config.yaml
num_attention_heads: 2
head_dim: 32
hidden_act: "squared_relu"
norm_place: "pre"
attn_scale: 0.177
extras: ["local attention windows", "exclusive self-attention", "short convolutions", "capped logits"]
init: "normal"
init_std_qkv: 0.0826
init_std_o: 0.103
optimizer: "muon_variant"
lr_head: 0.0114
dataset: "wikipedia_en"
Each number is 200 + 30 x the weight over the matrix's rms, rounded and kept within 0 to 999. Layers, rows and columns count from 0.

# layer 12 MLP down, 64x256, rms 0.118, rows 0-10, columns 128-255
168,242,247,218,171,190,192,187,191,206,175,192,186,159,174,192,165,258,263,236,172,217,227,187,179,176,192,220,256,205,185,233,201,205,212,215,234,245,237,169,189,224,242,224,126,231,214,244,195,191,212,184,171,180,170,229,192,221,200,186,138,185,183,169,253,149,234,247,192,206,170,208,172,185,221,128,169,201,214,168,231,160,185,232,180,226,188,187,217,209,149,193,228,170,189,209,223,197,254,214,149,215,188,166,163,109,171,144,210,118,254,195,201,154,151,166,209,233,221,184,187,224,236,197,239,228,197,135
196,253,197,193,199,154,204,174,261,205,149,159,167,191,175,162,206,257,209,172,222,240,168,153,174,232,204,166,216,210,188,228,219,203,219,242,164,174,199,228,155,183,239,258,192,257,253,206,191,201,227,183,230,204,186,184,190,211,243,215,193,207,238,176,160,202,294,202,188,140,194,254,210,205,209,218,184,197,150,223,218,154,158,174,202,192,219,210,196,218,155,191,145,153,248,212,159,163,244,241,177,211,180,191,254,230,200,241,197,226,212,210,171,182,267,243,219,215,210,202,189,175,166,180,156,131,215,222
169,216,184,169,214,194,177,212,249,215,188,240,237,109,194,237,234,176,248,214,203,177,215,187,238,146,206,196,202,187,247,204,219,231,175,178,215,159,203,199,203,231,186,218,178,217,187,225,211,231,235,197,153,204,165,226,164,246,199,150,146,159,194,232,159,236,202,224,187,167,191,126,247,176,196,231,214,185,176,221,186,178,150,223,260,180,221,154,202,180,246,250,264,191,257,127,171,243,195,214,166,221,183,206,226,206,217,228,195,162,213,207,135,198,187,187,148,187,234,245,209,152,176,149,244,214,156,185
199,142,217,227,243,218,179,211,145,203,163,198,137,207,208,250,164,178,215,294,205,210,152,184,201,198,191,150,196,288,213,231,209,212,212,209,202,128,194,222,200,171,217,263,156,233,216,200,187,221,193,204,148,194,192,259,233,191,239,202,197,198,178,239,258,247,230,150,261,224,178,237,174,202,215,282,189,211,191,217,238,187,232,200,192,170,154,233,219,171,236,215,228,206,215,150,238,188,250,196,203,149,153,124,211,167,224,168,230,204,169,210,181,230,211,249,187,186,170,224,184,196,122,187,188,129,248,190
183,194,183,161,224,187,129,160,203,145,230,239,194,199,140,162,233,201,209,235,202,148,222,186,165,172,241,199,192,188,185,202,217,211,216,216,167,158,151,128,237,194,281,173,235,206,139,183,202,231,172,137,195,184,218,199,174,233,200,185,202,193,187,234,173,246,231,154,245,220,222,204,223,193,195,181,233,176,201,191,206,203,200,227,180,156,178,215,162,156,178,177,181,250,193,201,240,169,188,254,207,168,200,220,163,225,206,188,187,197,233,180,181,233,175,186,194,177,215,206,181,175,190,265,218,159,143,223
183,154,155,230,213,233,208,225,228,238,194,195,230,202,177,152,145,164,197,204,199,201,209,172,188,173,199,164,194,150,212,218,188,160,223,165,240,172,252,193,177,210,229,166,191,205,200,222,254,134,218,187,228,202,183,148,217,232,140,181,192,243,226,184,212,231,229,217,170,193,216,221,199,206,207,231,153,240,202,221,149,177,219,193,166,224,205,180,212,135,208,234,175,220,189,209,169,197,193,174,231,220,179,214,196,187,214,158,177,296,164,156,248,198,250,220,173,189,199,201,246,232,168,155,250,230,206,211
174,174,186,208,152,170,204,216,218,207,170,198,199,216,276,133,200,150,186,219,199,142,224,188,205,215,166,217,204,245,159,184,199,237,220,220,211,187,168,200,198,190,183,176,216,168,205,169,202,194,242,219,183,232,235,155,244,198,168,169,192,155,263,231,226,189,229,200,171,185,193,164,196,158,240,224,237,179,210,184,187,180,200,242,193,176,191,236,188,225,263,182,175,188,181,199,200,210,256,168,223,150,210,184,174,206,210,185,189,176,202,192,215,172,176,177,188,224,183,227,177,201,162,239,151,231,209,258
139,263,199,223,131,192,237,243,228,200,241,172,204,227,202,239,196,191,205,168,258,189,178,194,218,235,156,220,248,197,197,135,171,224,205,216,207,172,183,169,227,180,175,206,156,163,145,139,222,205,174,216,183,215,173,192,171,207,195,162,178,128,239,191,221,163,212,193,227,238,160,209,155,208,215,202,254,257,201,212,203,169,226,199,186,206,139,220,205,220,207,162,190,240,161,194,167,216,250,198,180,228,220,252,144,220,134,175,239,251,173,207,237,196,196,199,264,194,232,208,210,234,178,237,171,188,231,189
215,149,109,190,221,158,191,205,181,201,181,206,208,252,202,207,200,191,189,196,227,228,158,214,181,178,200,219,195,182,157,215,224,202,214,192,170,202,223,196,228,111,249,163,241,197,200,136,210,156,201,166,229,196,252,219,172,227,145,256,237,138,176,196,148,197,212,185,185,175,207,185,183,180,213,220,193,222,175,243,144,208,219,141,176,172,160,215,198,174,150,197,177,181,215,203,198,172,207,157,201,175,209,228,220,232,218,273,177,199,205,133,227,205,238,186,222,156,148,182,191,182,218,205,173,188,216,217
166,213,201,192,182,234,156,191,230,221,152,151,256,253,195,211,198,159,142,206,191,162,204,198,186,281,234,219,213,252,230,140,196,180,246,230,194,152,235,179,178,209,191,213,221,269,179,161,219,238,183,161,145,231,156,252,213,210,204,278,220,200,195,219,170,209,209,258,164,167,201,188,239,171,191,185,195,216,212,232,184,166,232,233,199,226,186,205,244,202,199,150,155,151,196,213,190,189,217,166,247,196,226,218,240,211,162,189,251,193,189,208,144,166,194,214,135,219,138,180,207,305,179,187,210,192,185,210
188,193,177,225,204,222,234,218,198,251,216,198,203,204,202,170,195,163,209,247,194,181,125,205,195,221,204,239,178,180,214,201,158,204,181,182,198,199,149,158,211,211,153,205,236,202,180,209,195,220,209,207,152,241,170,252,162,200,223,201,167,189,184,219,173,182,237,203,179,142,181,177,188,161,191,150,162,219,190,142,211,223,199,240,186,198,221,189,176,204,203,236,200,217,231,167,256,229,194,186,183,202,191,197,177,169,188,208,236,182,181,209,203,186,152,179,186,184,167,251,257,188,161,246,217,196,170,197